Weights of a small GPT-style language model, trained from scratch on English Wikipedia.
Architecture: RMSNorm before each block, rotary positions.
Each number is 500 + 25 x the weight over the matrix's rms, rounded and kept within 0 to 999. Layers, rows and columns count from 0. Numbers have three digits each.

# layer 3 MLP down (transposed), 768x192, rms 0.0974, rows 54-78, columns 0-191
509462511490476517461508504508527543541512497507485510497513508486498472500440490484526508480500511498508470461492493505513498466484488496512510498496509508514487480454472502514468509517517475520498516480508486428508485493483514490510477516528498473508493466513483498505528481440531526471516486517490526446515495497489556494485499526526517474504520484493485519484510503505535501521482497468490501500527506542495535472524528502476534509533521512529527471502511505527509486507502499506498507481523493500481502499480348516510508540520492512528458493457533523519509515495515499479
491510479499440494493471469503507526533516517534479467462509501499513481501497479468526536461529488525530489442510487483466494491503512578513487508504457486498496508481497514492473476464528480517508523499528468536478497528486509486504523523509490502524505502530523498480523475507477513513527501547459533492487515540504549544508473500533463545491475522476508495498485502493510454500524445469521461459458467509483497519494504512514470525526477470527496520513458500524501483496542472515459491512508499496518543498489432503516547491507512494515483524468506485469523539521515521502
503511485479495515539515499497479513501494519490528493524522491508483509512473519457483473500476471466474461497518502494533497522503498502524542457495542535530488520498489534510503509455478530461519476495480546503524476502476491518522525518487532495542536511480508527443456523483499536505486513522517468469491470476473578530485500508513481488525518461531504461498523528479556515480501509502518505535506424503482488445481528483467485508493515491529485479487507486509461486543510475502508495502486469477523500475497336513515526511506478462501531459477486535562508503481530501497
462481525489533507525479465526476503492512510518471477524511512475532511464536506526497504545515479495490504487453447498483492492487534526487465523495543517473508475506526508518470522470519520486481497500533485534523519509491484483502521548501502493505501509520499518471492500517509489534496488486515494518474489530487489497496481497479523499458495461491536519503529450506483518495506485518529487498474497504503499521474483485504488500474503472482467540467482473539503515478526460500499487442448522460504481454518499462531484491510513535532513524474503493482515485496475494501
482496487524518503498476503506483476481513476511489519487489492501469518485499504526472536482496499521490478511494482490534479505519499503513480521504476526496502521530479509487531509497486504537490506498474482484490500470499483487472510488482518494510477481507512488504509506518510511495521502476522495512453511523497526517504503487500528498485507465511461558488454455516487541492469527511522495516490486478513498492495476518499505510481452503482505498508508477490499491502482468462494485508514489482526502498463487528496478495510496498484496523524478496461473498547501503520
509497500516481501523485521497496509500467480487501510507527476495519478519499547509496492502501499498510502511510509512498515521485529490499514504481526494500486519515516484470509436471503489473534471480510503575513512494475515516478491489471487495510507502511505511506496497559485525502520523507493478494535494501524466507518487526541466511505494505506542524516530503523469509502505499497538483483499523524510464504528478490486484500475489483507499499521491513476495517535514475510520496487528460494481501505499696486513529499485545495506502466522490541498515482482498470501
492533500503498522471505480488452506513506536520521490518506504491483523491484509480485491526511502521511526482470495482483494486497491500504478522498501466479503519488524530478504496508492473544503486517517555553493485529522472431520510520517520505501466487499554479448488498541477519505504501464504499496517528516480558529500504500492470516501525538509545499496496545481455490521487517496519480508519489481502464490528489483514503456528516516551481548508504471521485489515488496455517503480499485503505495473505462497539472492476503499476513536526505509502525547455498522471
491511539496487498501516493495539551513498526483476508486473526557515551451525549533565559467485513471506482495545526478520472482492527491516535485494533494539481481477524489503524527464508496537507504510473545543504509469513536502468491520527517495446515504539548518551527503496520536479481500499469479507530482491497609514539511507493462471487460537510520506473492450495463462509532484520520569531525465484506440537512518480500541539503486462523534618536528545512510487488482526496551472505484469488468477486489509505573490535535508514505511515520501550454441517509539518503
526494521511503493500517499533500517503505476495490471520531490492499466474502535528499505478501465509499465509510490452481495497500488514522536510503548454534498507485495459483513544468486493479488483487500509466484516494505542495535480478494519491469524508505487485497524514463508457535513485539485473488490523514497483528483459479542526509503484480533495474535494513529479522544486499555513538509488552496495468507493513451547499471484478507513518521510504541541486489508543472475506535529497479522471491504521575502513541487515492554485487498497527504511485520528465465541
504506494507508499499505499468507492442500556516461516515518548499502509512515511504498504551500510515476493501530506539488466476503501513509508507507465513521517478530501482513520467537472480498476495470517492499525523489509491473511494493471536520512494530531502503498505518537489498530504478494509509511526468484466474526490506500490501513518505524474463501531523485509489479488461505496482521511542524520487529489521504507506508467520479532500466503494504503496505461446501504504488480472474491486507475504500447488509480504488484503522491542476487477515496503468505518474
482511508505512534487482520478502493464494507490503462520503532515480514477508500501466485498477495483474498475504492482475491529513514480496490498508479512498498478483503482484499525538506493496494487513503500478505519520496509501541481506479524512522514489537487512479516509509545505485475499530486489511485504530488495498505509510497508524497523475487513505500498534520509499489520511525501496472510481522531488461512498507489499497489525516476508513485470516501506521485501470502480501490508530478477511492506625520482489478496497491502519504504483486514528516512516505503
478510505500471505497501508485528497525500470471495516498489537494494467513516503502486507520498485509486511507501483503502492492523478502538530502493512524452485543498512489484475503507511487474529541509488522490476498525502485496475547511506473506454534506481496517493512460521495499492508464505482549521492517530498492498527475486503532461477493488494487486490478491504518521518485477505539494516505514454489528500480494478508511515504524508493516502510481523521487508516512512513516484474498530521505510479485501507507526517504510497500504512484496494488533468502480481468
483492467493476533479467481530426495432543537483511486460484486528477489501522497497459496480538525489452496494527514523511454494490529570504468484512496495537484473538507458475509472542448490511455504538490461563464475564539471505520472491517487489496451494536495502499482503572507469490485482508463441491521476519524532478489516443562496448476521511461521477494511489530488491495443479494493496484447471463507547521515497518466483450508476519541505460538452466511518477493461516487518475514521531515491565478538528470504502505498462534492509502470527468566475450466492516514
501477485479512493489536487499481515506472512512501484507488527516500511513500526482542537497507515495511471504539475501491520493515506475478519527499487503538505467514479503491522494490507470494507537488467529584515507517501471509504548484494514481477510529529507514520456459535507519494484506526479493485525501481512508516501520514496477529524488541470533481476499477518517489483499471530506503517522520525478487540526515497501504491519497480537514549486506510490502468530528444491516507473518518525493487476517352508490519527511506511464512501515501488495544527513487495490
515527473461485516498488475496514480475497473497478495489450481480460492497483481522500543501474502536515483462514466489534508532499475516535469561481550486488549502487563519463542514551520516491491477550465532569464505499430489449496495488538485513500479519496479458462547482575537513464456458484497488522488451496480395488529500479510526495471494490499490446513476506461476496489491509502519496504498514489473481469505447537504513487529454495472502523484478551500490505515507513459483471500530493465485508459489581492532514508476507462550507460529497455509477490523486482526
486548493468480513486518515503502459526485527507540581479516469496494493538493470464476491503471493474512476497498534478482493517547505486506534525537475478468499509533481463479481507481463486543521502491511506502454510481479552471522464500455487538481509483476459482531482530507526515514518534490501500500501556504525531493511524507482488534516512508552527552505483521525469493510476496493452506462492519505484486470489519473543503477486501528536519523517482473468494486530534549521527517538498522497505530509521485481478489508477501517483481505486515543480466500501486541515
488492486524493511496507501481525476515514523470498491493453478480530538508517535500459524498497454524488481534496546489491489463539510488511505514511492444473520525472493495476524515509484504521495510474516523489508515483479476507510500534493531509507524532488503497504494511522496482482485476518507518481448504487528537464521502504447506494435506474467495530511521482512456511484515492510519543470474470523535517502505533477520468504496500499485524483483510455489486513493514474498506490534525499513483484523507367501468503510464505522494509528505511505513464457472515543510
498465512492470501514472508511495458513494521477519492477501499480508473507508491507485507480491474490471509487484486512483476522493477500518520509497515517521520503518502513473493482516494528482488490474548509341510527494466520511465502535480485497456527498492478529472459496430513529498500481491521496494529502516521492487535508494493550508475484502570506517485485481505493529535520484494495506504513484491511484504475506528509506522459509500501524494506511468529514481498492527511520493494470520511473507501529739518483494462518540480514463491498496508515502519482465516510
457504503570485545499500482472518529444492468529517481467517469534491488528499450534524479510452506491510475515537474484539504519537462470498546475522506526501537495443519509490441482521496532518517495475513542570506462546464519491545526517539529502501510477494520505478467496454510510503526522484516519509453491523524597532479528499513469488480509497531481487485501506504531512506530507474537490479482457504490599477472501531509525506533533500489503514496495500489464507503512502463491453509522446495545527495509401555422522502513479482492504479518453482502478489482476523452
485506524469525513506510511479486512492519493495511529524526503521519517529515517517497482480484532476512480469477515500509480528551487521469508478490490480505508506518504509473469486510478503468483481515475492523485485507527509528480487527519491482499492479521506491518475495600481529469500479484518502504507510471480441482518511516445519496527485524471491452497505468490475493457518530471475480513516478515477461497507450503494492490470475485451498486489486493487492511517521490516484494470514500508491498519502393541486489512485483526517514492481495463519505479500499515511
512512524511472493537481486506506482526491540475523521505532535514528505531469483474514483507486509485517490474511481504490523481472503508526527493511498512478483515474532495507482518513482497455470484492488494599556504483499522446493512500514514539516541513495495490509524494477488536522490471490449524481514503477504606501481481486485500479483497507517507499485497492525457511550466491490509484482508513512508502487494508497483486484497498535501534485498506488505530504503528478512460504481532480503530498509492468483511494478510527512477512503471496524519528477521518473520
459473483489502488451517527470479494438500511511475546464489510549524486508466512504506492492501497507491535508480502482556517504515503520521469475510516478542505544491525452470510489494515488483520507516491515533504477507514480512511523465485442490485441488526491477476550519512469481508488514513525508540493509496512449484492494489523491459476502496487545486464491516493466485482468506514535504501506538429457480531534497461467537487485469518529494497490542513462501488560489501467441486551533502493475484458514518494519472522518531467484503470507497516478495486516485472483
521501505509495493497511513490492515485496538472512526521509513500499544504514525472495477513478502513485520520535484510520536491493494474488498517540471519471500482499531476498488474512498524507480535465472499509516529536516527501513476493459479503497474514484515543484486493491504477500482514541497515499512499526492484487455511487497495495509498493489510495483510499532517499495497513501496542484509475503485507496504504529495502522502472507508514500470515530520516489487501497517506479499503486528486497494500510493489537522536498490486491494480482487466495505480506495468
530482489480526482507473504509501507495497508548460475515494494524480509512526478522525510495501517509470486514490494475463496504476508494522518494509487485468477508518477506475523513499532523470481488470501516528501507475524506499481506486543506512477539495471514498485489459443498498511526508490526508471513502523530562523518484490495518474521507474493465516492521490529471489508504485471499507493513493506504512501500516484463507509479495520464505501534476481498518513450495496531503497478513540486493528525497472481491542497503507509472486523500480483483473510485494537492
508481537484485508499528494532491488565478491533536521518521495493510511493462516506504473508498499471535531484529513507487515496512491539505521512490489522523502492518496516523505482469516493501488519457512489519492530516492500521490433508491479494487493501552513513492504519506514503515478488512508528505519499483518538458502516517484490489505493506525510494489518534478489493473470463528476484495519503553492513495521497474514507466531495486473459501498500474532474513486492497532512523492460521516495521538495355465496507477507481484502483475530489466477496483526509506518
# layer 3 MLP gate, 768x192, rms 0.1, rows 55-78, columns 0-191
490502476510507502514500533507495514491487494499485532468511526472506529490533527519480518510515505478498526488494530499481521494508497504510493537498506500515552481481499491490480519511529547506499546511527466498483561496491503484481533466518484523517475459506501479584454503512485517492533455473477530490497539505503487424548493465456496524480475525494471519472575503495473522513487497494515483508505512465471535495558540515519500493468450504501493495494548526496533509487486547520483485498475511507509540553519503558492501475502502484472523494531508464489519505506511528489
479493532527470531529517555453521487488485498514496519491511514537458516520529491510541509484473528507454523500496483501497524516525501524498483473438561506481493513478492465504472505468498564479496495480537518503486519475486533521511476496501468521559483470497450518486509545487483508508508504522506488489500515477473511485483528508535532562502548452500487466480532526549513543508492467515578504540539441513474518427532516461519499523465502465474521502506500546502526505529506499504502523448494505492505533564467485521488517477543480501519501485466506482546488502454523542498
539512481504481533489506545525504537489481504501542523506543491530472510499506460500505429481512487450504483518525548492506494507480493464478550486505492495518535530502442501481504489530522505525526459509516512486477463463499498477497486469486492505510515543516517492519516512492489542471487503462510523500523525492487491511484509500555517525462510513487473483498477473490481478514507526546498513503499508481522500535513452463559514464495546489493511511499484524485526489475493542507513482478499518512509491507499510465494511522442486453492493522498474481540492538520495508514
499467507486535492504513504506510474467526506512528533487499529501514487459494506464503508490483522501496519509493523490479548529530502501503475476522507515503494501528516489469471504516473479490474475508490515502499505493490498457466479504482499464520547465505507499504495500516518490515464476504494494509482509514506490513540469501478526500501508506503448506516486534505521498487492501460500507474514517490517485499489524536486504505511474481511507511506513471504511527544492447518500509501516504509501490487508506493460482493503509506491455518518482528505490522544506485500
510488488530531477520504459498493542486499463498527461493487496508499517489489501492510511452530510504529462487495546470509541502536505462489516514544481496487500467479471536488472503500529458461464504495557496503485542509511443498471550471472459474503487467493510451488482504492527487505479474514504488492542485493511533494475486522509500479500480505489479472503491466503498506472497503445494543468485503466507490529509458567521514471511492469510483452480517525483543468512474504498524491499481482458507503502551496519494485560515495539507495483501545497530488512493505500471
481521460489448455480524514479518532448497532493495518496521479541510506510520506467498497459511501529500530487503497486489499479476501525517495493488462478502510497475493483494512511510498497505526492563511545518500492538506522458485504494490503467505457527474495503536458466521486518537527525469483525432529457497492537485502519490496480491539502481512568537514494482495474501484523507479560474483527502479490525460519490524530501504495534491503520499493472460531481481486430466517495487536513510503521532477518488501534476485473502500524520491482517463501501517474520501509
509479510471532536528493509496509516446531558517507528495466499483507580506489456466524535540451480457443476493513514516562454449469483445456526512483556511511475510491496538512513444495510519457482542548509534500477513442465479538483448480504449496430507512509541497443527493491503567502476449554505490509552519464473488499503512504521481459507469465515528514481504494461516455491535505529498542558424503453507466506481470458452525504500469454511481546473505517460544499475483494512505527467458504465489490554480530492494526539497508524499523498490531525484470465521463480522
517509498513498555545494465509503526506476484504516498496491535531483518447488483472510475535543543513498493498463511515482473523478501472484485495459519489478519526463504499556486523494499499489525512469555546470518533502503493469549503438512496519556515510516495472463474523511514473509509510464502529507483552500529494513490488480516504506488553471510563511515513491485527495493516498507511491549526521492533491496492491494516499526494532511532446471497470458517528476525478479513480540465538509498509535510500475489483494514453505471533502493492484495478497505484493462481
487482512516492470499536480504475511475528506506506489528487473514531503489535504520520479513505497509515515479493523491513486502504497485528497521511493488485505481499492516505505514551465493511506498516473497500492459503511465515488490524531480492502528474481512479488459473474535464505449504493534495508465513473473525558503523458497492459506501532510504486491490467499515499498511498498497497484446525499486520505474496493497506547506491487488536496485505492497496487548478515508475493481491518489530504534505503488517517476529487504490482466507489474548485486517546503469
472503475509467489523500533509513496500509477494520474522493491499522494456545505518523532488514494535511484491498497495538500486505496497483520501509521501511488486490501485505497536496467519511475531508496532510469504501465486505489531473501517498533454491491482512504485504513494479516517532476486527472478518526490524500506494511528525514504501484488495513486493502507491496513506504503499479521514456485494512498513492507500491494458485491494478498512527488497506486536471473503500515508545493478537514451525519484494483535493490504524494500478493489505490546502525512512
492524502460485506535461488482493512516496507533535478501514495499521521520508528522478495515499497474524507474473509503497475486502517526507547520493492518531516506498512499495514498511509506485494499485454508499518509516509482517495524523542487486523514511496489484463472504499495515495519476456505509507535508459530516490498485531495496479498480506484495487540484481507513478486535509513462494483503511532511516500466487521459507505486479525494498516519503502493496499493535493508493522466517523509467492509521487544455516505525487511485506512496488491495479461478485508498
488477463458498477490471506519514555513452485513492519514530500443514460525542506501471505513539466550476503506540523495503519537572552510537465526459491417531486508465530505511463453487478467509467516435530488505454560520524480521508537485456498515547461504531496517511466490530473479459517506507465548417554527504535523508513494545486498453506508495450471534508492466484476507477506492517476465477514535509471516541524519472521571476559484516494510487489454516496555502445450477469483513514547502549513486470523473476484524533477559528523505486515520509516481524487527484529
500477502502508526496504506523498472517517437493481532481546532549483492500537467480528503520475483513504524508464480479518491476485493516502498480504511485483548516518490514497515495500504524495488507529521486495537465484515527530495526528540543506536511487492535498487489492523472537530462488477501496519510493510506468482484529478541511528481539508516476504517533518536488474468534487469543514509523478509495511476512484464466486469466533530501502507489496493516508494507520531499485482504495515468517502474501488507489516486521493478578507480507488484516559519504485517490
497477491520507520487555520518451519506495495495549445528504477501479541471460564490459459497543546497523514507512539498509478457501470468479515544479436471502524517525536481490450463510520492517462477490517475499544555529498514512485476518491480492572535499514478497507449524504472480457485463502522504479460535489491498506511524543480508485530504543511523465504513480497481477512448470513449515468477434530487481502486466485509524512505488514552493472545541525485474510487541445474516514492532512529514497525474496491451487501514479496478535494528535541475474571507512536469
505494505486488511473495493490528494488522460514486458504451563499540500453505521553472529533499481547535488501469507492499480497520501474514479490481489482526494509526486533527514484482529538514428540505481463512519519488521490497511556507540499454493509466500495492546495445489490517517488458461523505508505454474513496470490470517439524480519516531502510471515537465496486535511470476513510496522474504495532511488528525536435522511540521464549521482502539490477482530503547481527468476529507510495508485490476528517476529526466465531512529543530512495476514504501520491497
491489484474460506498522532508516476475505477508523549486473482525515494545533475497499528458518496509522517454461486497500521532490504517490440509475492498500505523441472489507494500525509511515528505529525486497487505492481519487509461508476504486508482476483520506569503498498493509489491502458505506513536488512465526473553476500510480507489508455472459468488510515490490529484508543486512464505502461508516547515533499509515496471457475507477555513465518463505509516548448525483506514528520515524537525491467499508521452477508501482508512534493572512511495482488523503502
539451501484476482525428454463507454537477484485543503452508497467483546514499489506486503493488496519488518507523555538462463473497518517466472487476483500522503491537519550469518530502497530472487480433493495484524504506454508509521488567496497507502522499502494513473493551477534568498470441511529462487513490492514495491540512504464531510477488508513556528438496493560522535508498534478524515499518526532535495477475514500486531468487511514543511499522499484571504490478510525490556478498480520475510462498538523525510457464525506476517479529443519467474552509508497477514
505531470485481530497465511524497493520521502558542507539484522560493483478510481516545499523526501471480469522484474492478508504472456513521494481524516505518493484528493478523499442549436454544459490534551521507500469497482492517540511514451449486519469503487504481416488481584503520533483454455495507494478459527506454545527505491465451514544541468447494488492548529481494485483536497487457491541518486535556513537509526515519528514503530488477485503440540504453470519504460512531496464504489489483487518484475500556533475476471502452464506528522481519514543464479543433484
503496471496519447480497497504491497536479519494480500534525489502493503526515485493514487473488495494512514512463495500490528466535501485483509494525520492448506473543495513516513522510527529480480502499488550496469474519483495467512506564456489497473495524506516498503511474486515492470527479503513457514462467438497513535497501461525447494478482509516510483497454464492503518489513519496477523527461525498517473540513525503521491519465484520508522494487482518482491506449497490486513501464496459527513490452511486493505516479511495517537511525499489477534502510511486516460
524472528489456498514535489527518505485517527500524540515540523540509507526507505548465472443523544511522457516493468497537480505470488511516498503522523506487527486518502489501508529515498453485494542539448490498500477482510520478489500496509468544511512489509513499486514545523492524493483489506506511509520493511504515533515508507490500501490492516540500474511483498503508531512544499477506490499513464506527504481484458502455490504489486526488535501512524529573490508526454528502466497498501500499503527484479506523518500475482462528533499474522516505517500513530505509500
502515487502472495515498505549500492495497507526491524495496471463505505512483451514489526485506513551556517469510510507469524505504485493505545523536485468503480478484498504492504512523520464524548514508468451473544510501516535474534467483496518508539496480469516498500468533525462556512496504466479558491500544527476476493554534546477515483461505523488482448489505499517451469495477508507490509484535460523523503511481491489532490495515537555495499502530513495556490500511466437505498479517508494505523502530433492505459468455497454514473530527452530480509483506517511479496
477497526502480490488528501507508516533500511509503511500486497472503533497508502541497470494487518505494455488490510507486486494520463497506519519520493489496478482522526496495496493486478485527558496518532474483466518477517457501487534513533489485491522523489485491457511484488529524509444514469523505503476496461506494526508512501488494503489508519499499483508528480511490510487522490520477512475492467511480502492495499518513508527479497521514530494485503513481476506499473492458503515493516514492526494514498494507500510493503486477468501499490526485493504503458515527525
532526502482495506510494493496469487505512507493495535506510521490493503490476501517531506525455486480463496515491471501489512522490487534502505454515532525486497506496468540527507502482538518478532509484509490516482509469480502465461499496496486456496535514523524509496534522503458499492522500483483489488488473456486513451495464471526507512463526508488474523499503541485499513489525498520490490496498516524513480492533506473485533477487514472466491507492475486495464514516510522501512508495526474524499534451512497514493515493491516503531527528505506514503507454530493501495
525479528497516491516494501476468489499501483516484488487490494495496470529485508516492477518452475505521485501496487482509507477483508512467528510503472509483485506529487512515474499516522490529516552496451512480525517526529497493507489513534524494478514508501461491478508487506470557515507464493502519539523500514518490480522541497496508505511493537499487517489492520482505471518519515511460484535533517550515468535500451482485519479508507523547455495511523496488471510514478486469498469435509478512512508501496489487520514549462477516510550500507524467514502492498511450502
# layer 3 MLP up, 768x192, rms 0.0974, rows 55-78, columns 0-191
517488485507465521495485577503466532532506542521491523517530566512513501543490489510450485472495471472502503547495530479466516498525495513524505505471571523494512527472480503487482495473497509487484499522495497487509488509485498544508532495535485452488513514489524511518484491520487529471501527489520508516536456483461515475529514531526542526478457494481462472541515474504485547511506541511504467482452478489517487444505526499515494470532540486495500486513543520485492558496522494503504507507570486514513528468486509533484496526503520508467486520527492505508529528501491485500
514467522536496471519540548503463477493524513504470520513469510505476494493510480539510468446547486552513496485485533497498478481443537450534451512536483493461526509517518446504483530501566473514520464547516490490500505482502487494492462499528507453505492495459463497545499534479465490513511544474532521542524467517535507513506554512526501491521486480523499526500490445505457474533490503523490493525491489499530472513512469475499531485462495496489513508518526468529538475491484481499554490460514561533503502522530517519513514529487535532506462501498503436520530546490506515465
516458495463499509517519515558527526551475513490515497484531495516523458461506456506501497491475406480484495536504465491517497496445517486507494516449485496496499519493465494482524514503519488515519515526490513511453497472449493512535509504498523473564497512494480513449532531483494541462505501487495536508480524552518488482528513475463514510500489542476507511509515468513450501503487540499510497528488533477477491475456501496501488452500496491484505500511484516490507490488511485486513489497517497486520449506496505490500504506516514491479479498515468497495519516483498501542
496510522495505497491533499483502476476503480491487531484463462507483487520533502514510496501485516497497493487502538483515503522537510542496495492505528491495532542518504500488480498486530504526441489507500466507497500464488493517492515524482492505544542461486507494506522530494528480493530460491525494530498483479491504514538506514505487504477518508515498504508468488490485560490465503496498520535496517524489508496461520544489515505508517503511509499487469508471509470489546499479478479514480490500499506485477500499528512485488469493519499523514489514504478510502536513502
489513518514511483515480442473496543496495488497500500471491488501518530496497525518510506504502516493529478503483544533473529525536521471464544518525506526506474493490461542445455480500537481452475499494546480523509504497537452505478508497462483490479475513522504497479481491496500501479488482472488499473541507504527531493498494524533527513508483507489516518515531488527504505500488512475518506512507504462515526519456480559500515472508478476522516471494518520472508512533483505501513483494479477467529501523522480520498484531498533548521518472500521515508491515464466523489
480491515465477481491472476514503493491526519480503456504492519502522441532473465514482509522481485546490486497457499503501509515512496465500501561445468499461526496531500503490493496474552510466520558481510484504456516497489481546463505473456481480475507482470499506489478502508516508519481529476524518503509514484518487467513501543515500469506480471479469457484527516511496511501510530555507523521485476529472476533514454491535550482505474483508478492496533510477493497497483501505464514471534480497514489540491512499525529499484459522492508553467536481480484482519539508509
501534529534507457515515476448483567477520457493558459504489489529501538468459544496514489497512538520492478495458548509459500488506496501464483504509500482517508503415519450527401535487482490497512496523512471499482534471558536496457529432562514496555475457500468491515459491512554502536458528497484518478529524534496505535507456528542531497515447463509498508536540454518458511501506503478498471466503477474486508524516541531448483481526507463482500470511482542521528483476508419466523528496452510488490566543495518507520469488570541533559473473503474472499490501514546521495
509458495506501420479530557512481513518501512503484491515514470487472434528519523503496495464494479505501491526494465457510514466512505556468486526517502513500491446531499509506524511501482495494448499535469449504463491513508529521483459502486486480484484489487488494546535480504446503478496495547496467495552511504514501471475476530487512481523472517521500493508436496513514510512508501497521492465498523524497489478464501525477495512487473510475518520490508486482495501509557496495510445535436497548485478496494514508512516507492498544469470487465500495487490524525506501520
497518477491489476504494502502497495499499513476488489442498529486499487489496519527509515525507517552482539520515492498495495489502542507448452523509468540486483487510497531534513515494493499478491492437471509502526480495519467476509482489472522509537488515490474521565485460497508446518529500497539521499489491481530496486466519493487493493497491513514552524504508523510533514494461485534473527492507530526528522479509493500505505481517469491491478510533492507522499495478537505508486501505471515500490467505520505473473505494509512469513481522500463514494486479529502509512
500467465520449472489477523501510499477496477510516515480484482486497495490505495511491502497490506484505482491489496485516463496476494521530516502489537510493520512486516479489468505477489495510486536501496521505519481511494495498481482489523509469532507471464514495469483518517524499495508487468486520493508519513532490502472500515511501519485516497473468522565498494525485472495499457519511458488503495503488513477473499502491503496474466483493502500491516464502503466535514497476491500489510505499518523510536494523489498527565530509489526480505496491525509490529506485523
536473473488519463491488525515480466522485513463483516546495466482515483493489505518504490517523514518512504500519473478488505517504497503524489459499501530476509510496523520503536474486478488517484506502471477488486499535512495491500507495518503480454520473506510515524503502467498483457502505492511528517499488497508478522508480477471518467496508527471503475491488507473515488521492526501522508486514532500509477521468534532526504497508524489517519495521476487499494518520523521502508486501535469531527499487481493504497479505479479498455540528510509507477506485495471476490
491522438489515507532457509501518543504482468490488488509511543511502460499533521468549488512484514514487541441505517509480521500479559478545428531516544463522558542501513502498482508529476544502540504523520503494447518473486476487522494496508505501481448479526506485479531495512510511449504488486466530531524515500511489481501501529479517526437467507445490544560453442493485500483503477519491472459564538553442448558471501471472486456518476446476538551495473493473538514499494455446538506468532469500525476456520522495503568457516555549494452536526499495537567531476531472468
495503483487508520476493492530537473535494482498498484504500499483481473496531490495504530508476507499521539523499534520505492506491487523510503510488487512492443493488526514475557517504494539509477500458497475512513494503493522518478546553491534506491515490469535488527523535510486477522523461523501465549505462517475493510510507526478467467505535482481482468503508510490479516477472490456520498496490494483541491520490507482541493479499467497510493507512517448503522482507490540534493430514490485472490510506505519530545476479479469488504501531483459497492498502503508493498
521526475512493547467520525477503469500515504497464493551477560495508470478515460517514506471500521520522502522472468529484475463461528505505450496525494522474483495480541483497481524503489478520509533559471487525506443510486497504461514514522509512486519508504494486528477488529470543485485443482502441574490476488427501501503472492486505559509497591463474514526467497544478473513473478479500509483446482486506500521571482503442496517491464476488511481510519476489470523523490550461554478488466482501486502515495515491495482486493491504496549519514508429503541517498478496526
473565481494513467512495520517550533499440524462482519498535508481531482502481489492539482489479512526481475503538474521503465433497517480512511489480499475509468515456480511496534476473501516485505504481500517495457483485521539499495489482535532512479522507509496503510531517567502499506516529466471509477546475512528498515551527530528513545493527509499528506511501517520442526474494517509472479507485513525519469500521510522520539452513522505486504523511479510517504506439465497513496512508458471460511487470478515505511497531504511522469474489522507520471524446507455456508
530484495507508515453492508481457500470503480494461471493476488507521471474495517490502489505509499463501479505484545495506480501503482536475524464510496477487556475478460477478443516518489497520507490496508491480514511517487485460475514496494471517535498509520507507474502541507495520496487500529516469510494505521525516486508463481524531506520482522473520507464450461566467520471481479500547474448487444495470539505516513567482519525473527482503491488554487510497489524503509480500475468553489538481470483473516476536526497519502495509502522524496493466501462481509502548488
491543512473471546485517487526467491476506492528463459549426536523509516453480504517509523565540506533505459480484491503492495445515516447474516532450496500557570509528513490529478506473542496472557553495492517494537504486532480468515513464465466486473450520493499480507463470512474492484520534486429518508505535482507488489498499538507479486494477483482486505471490459511496521500486480483509508468512535498470432516516469461558527514559474428485418505509524534489518532507517466541483547560493445516524493517539510499484464512471505468473519512511506502510489479534487459547
503485509552531503477508420507491514524545528541537459540483414454518544440474500504489537541487560560521487477532474480487471461486526494478502538537456465541487469529512509503503502496500476500510529534471509465521475482535473487545476466495473487454526488502519481477497520524493470511479521491465535519432582522510498482483521472505480495487537534503513476470508484502541462483495484492498539462510514515514446512525504521488503490520472489517484469505500477442471519556461479493526482482495444456549483435499497487476489515486462495514527441511496476505482489519473502458
526475499458481476532503518515487512502506477487471497506507472495509465535506516526488516491491509501519510521507476505520478494507524500437470491514500510491506446485475516499544481515521522479535501468470476495441489502467513489505540515464453451491521545526537514527533482464492499484490501473512481501501468497509504466490499507486498508497489510483478473437507509489502503540485495490495517529469496487487499535500443514498511475470503494461533514523527508466470511510482508519540501483516507531486494475526506491556489483497488510488460520515542497472507519498530484487
468496475482501509489502494485445525546521475472496515532486477503483545494501505508541562519481497541532488495508536486489467485482506466496507488485548445497518467502494515513499500527491487472461513545520512490465472493536539514527488491504520513525517519536461512521486511504553495468524505545472484498489532481501500495502493494500500527502537501521511497496531478497507514468497473466554497507499498481510505515504504545495484511512471496492520492480499526497479483474482466546501507524485491517507515469505498522481525475498506522543516473573514497512492519484483505512
484482512523491482520498437530510499521513519529512497509494523531496494546505504496496459501514483496511501473508474487505484495495468480552468502501477574460534490495535482504499479488463570495465513539462502510516457501522517499482438472529540516455509467470483518524529503485512484494501495466473515519504499529514483525483496516503449490531542555492518515529503460468503489506522504454483517498506535527473490495467500522507473528456490525471527481455491486466451494503549537502517536531484494519465484544501468472451473495515477519540494547517470514449551504472496504495
496522522456483510511510508504516478523473489527495511479542515492492527517502543540526528505510493496496505505510475505490522512519478519516525491464499519499536470494499484512458460493524495504485514480470528515497492499512505543522508501517507488483519514489469488543510499508461502511508452505490482510524496484501507462487526511496506525491506491519519506497496506504502488513527506525489499497487510528516492487477467473514495519482505489503476495461507523511486530513507482494498492516480513511474512479504498506463516523484522526504503524516493542487481492487504483529
482499463512495530480482502469465512495493483482488512513514507469497454544523476473481485481494497505513553490470501505506491505459523506534483486507529516488539508471507432487496495528466524515490531534542500507510505497513494523499459493500480492522509495484501493493536493509442496485524448485480506501520522469508478473469499487494501526483527520500541455494496484500515466503496524527498470497492489481491520484495505476531492503479496504497487469485517481465492512513514499456505486500499491532486510505475481522504483475493490477510518541521489505510518505492465469499
492502492490486507502497504531529529488527518511492483530484510534491477495508514484525515509529468484488495486470534503494508520532500505469498466464499539496460476474501499516482489510523481475538490461506500505439490487509468514448497479461486482495473524487497496498518547471474504502497532537501466473512502453473507503489452542523488511515509466506481484502452526494476505520515499500499523530455529502490474455512480507533505510480541488464499506482497488485541500502475538505512519508511531492507514518517509537504497514500497495472497492473510490496489511503533474536